Weights of a small GPT-style language model, trained from scratch on English Wikipedia: normalized queries and keys.
Each number is 128 + 24 x the weight over its row's rms, rounded and kept within 0 to 255. Layers, rows and columns count from 0. Numbers have three digits each. The size before them is the row's rms in percent of the matrix's.

# layer 13 MLP up, 192x160, rms 0.158, rows 167-191, columns 64-95
106:151146079129127131127157135115132091140164127133143167107116080135141126134149136098085133140114
099:137109114111154232162114154125116151102138115090110160128175126116147150117139078136079106147133
098:140138124179146085117168118150100145143125117142129120121095125112130159131125114106150129138070
097:113220103188161112117153131106131135132124096127166135109126200147148109142095113159137115169133
099:108086106107118142161124118129103123129113077116155113111152100118092113164120096126153142132114
109:155139110142105129129099095097132118075183127076146106162127167110087148160129113092134121139113
096:114111128121095155168128136170089089166148138136141143166090124145132152123118115083103115109173
102:106154123157129135143124112124106104114111129149142099154069107119108168120111150122143168143117
094:125152144178143094122076099071096107159155124133123182126128138104131134120120133141129099101105
101:130139148127149131122113108168168140125122132143156138110156159137115118144139121110105138086126
094:110144152119136119112089116163140123124116094127075131153119148079127156146138094118144103155107
094:112161161156108139126109146112160171171109135137118139123112109152085170156154166132102071145123
100:140091131104113117088161104178119163126160126136134115120120114116088121111068164128148064122140
102:144121117142116080149146130116150179149111169143149140091141143149160122097123126056140128095164
108:132114118143096124110120142115124093144150157140160134124087118168131133095135167148123131093130
101:097102144133153085134157069163153125150143135154124115154143146109156138140118107149156149138143
094:138114096092095171178132170102140120165108157089112096114113104166127160144163117127079157131125
100:124128146125143139102135142107132154091138135072121132144139060076114084102138120117099129143108
099:130130151103136124106108146133094130161112147119123166161166119131102153089130110147117163127143
096:070082123125113097162128150114191142104103115104097155160144174084110129097116151121133128103085
097:130122116116149145178103114139109124125127137146095114085136135084146148130095153119135151101141
098:123154125148123096134167079099117116139157113116151095118151094101150114156166134113148105116122
103:075140123131136141110130130114122108138105113113150118143129130139138081116137146075139155166113
105:127171145110137146124134163080083134152109137117135148136150133170169106124115128092117133095113
099:154088194123125140136122143135153120125180134134097166132121134129103150128151149119102150159120
# layer 13 MLP down (transposed), 192x160, rms 0.154, rows 167-191, columns 64-95
106:153121104100161098117105085148149109125134100090149164085127121150095105109137129103114116103133
099:102129117158119149135119082168127117170132107134103128138132176110085113112110170128131163127156
099:159090125174123148198177161144091143133105099142098141120168117099122144137126192107141140099159
101:112059143134119140110103128165152149173111138138155134147125149103142124143165181184094139131108
098:094154105134157150117093105114094133129142096100081131154104113141105110133153110157071135134148
106:117164097140091153128122143134145165142098200128117116096129142123086131178166103129120142124127
097:155165102176130145159125151108141107190121170121147159141099143109113152113126123172107102170114
102:163133112120140140123108136086157116132125112153143133090139101130110112144117159075129119104102
094:087100157096101145113115134125150157114115164132153117109114084139125151133165154151097132158126
101:156158165114107148129152184136143110142185137135097127158108112126163119120142154121114121109109
095:167133134161127176169127145110134116159134120168150180114113113122125116130107140136132145123152
096:089088132167117171124143107154133156076135147127097107135150113133146095123116119165134113177130
103:120103142112148165081127116105132094151113110131138144129109116091116143145115138125121105135160
101:136158132156095101148129153123100114142175115130116128144116148124122115149131135088141147112168
107:093100153108084122138166110119142149117108101135133125120134141157141141116137127126133130090159
100:073123116167130136124179106143154140176113146084126117134125131127117167121138138155119217135146
097:119115090114098134164159103104157110140093139124105138076073126154132141125105141124152120127096
100:097074082134098093111171112134173102091152152150113141086127152106122104121112146151120146145098
098:107119116126070102118108108090110110101144131138086108128138142145109135135099065154138176137165
099:188129083115099093142094067111134151114169126116142132126097066115147137118130137128128091123152
098:082091121135117104139180123140131153128146110164116130154108154112199108135123117112120087106132
101:140145125125126121187126120121096145126130145123178145129203168110128140136113139154100119146125
103:147132130137147135141125120134106124148106121120194095133108136134119125137118113118126092138128
103:143103127154132131119088100117148116133105106100110127130055103111124081122124091115118084137126
100:125141135138135119125123125132144136109109107145145142128180120133106143128127129137140128132099
# layer 13 MLP gate, 192x160, rms 0.151, rows 168-191, columns 64-95
098:137086150101120103090125166140143132114150092139154141103132096149137122156135137117118172133147
100:133100151118109124139134072111090133158127141108170137168115114150121158115127133102094175127147
101:128175142129132137153089111166134134158154160120136109172150106146113157112128119099078112080122
099:159103129100138135142144134156151096132086120148153150103084111091135113094170104136120143141126
105:123128173137137060146137139119132153154152113108109178126089139112123142126138154103100153135168
102:152096104094188097098114163144124129165134113116125146157131115129126143134156155116129082092110
103:153111156089140114160110144123128136104112098141149083141134139138166115116126133147126158132150
096:108178141135169114125138189108084096128165147131097164194128140154114115142137168149133123144103
097:140128150112177111151115154131112116118150102137114131128115113156161154127059156123118121101112
095:122108123125103154118110135168105136099138115107107150142134108168159153094139145128181125141154
094:116130121132151142127094121110110121096133128128103080141074102115104087154088165143164155132117
100:135128147095134123140123134187082150100101106135135154113127105117155123148126121106120092085146
105:101158104125158138116134157160137179127108126176095149107100129126151136109127114159125143147144
106:124154141105165130112140135089118145098150146133092099100132126146125143126106129116102132120116
099:102104113127135132132123094132174116129129116113137145140160123135149134105118130102108140138117
097:157167114080159139117094178130155161124148119131087118148149095160169124116136134118116103093089
097:147174127167116121080126120145155159118207134151099133157107120132155112138181120127083153111155
103:149140157155137097125081104119143156116152131091121123137129117107154127112133105118107110153149
106:096169082093157091126157159117144130127097101154123149124141141140155141126107141119135127145141
104:138135164100133099138154155141123122145152078156151135120129165149144145122142146135140114115123
103:112125107153174101131109142131088142106142117122136142161103130165151116110101113150118139138148
104:158145136148141135176147108165156134118119099074107114091072087121133134161149137135118130156091
104:138183141105109075123121153096106086142120161131101106125139160168145152106065155126135165127128
098:138132152143112091129128116106127143130135141139197141162126118144150163145090128129140107144119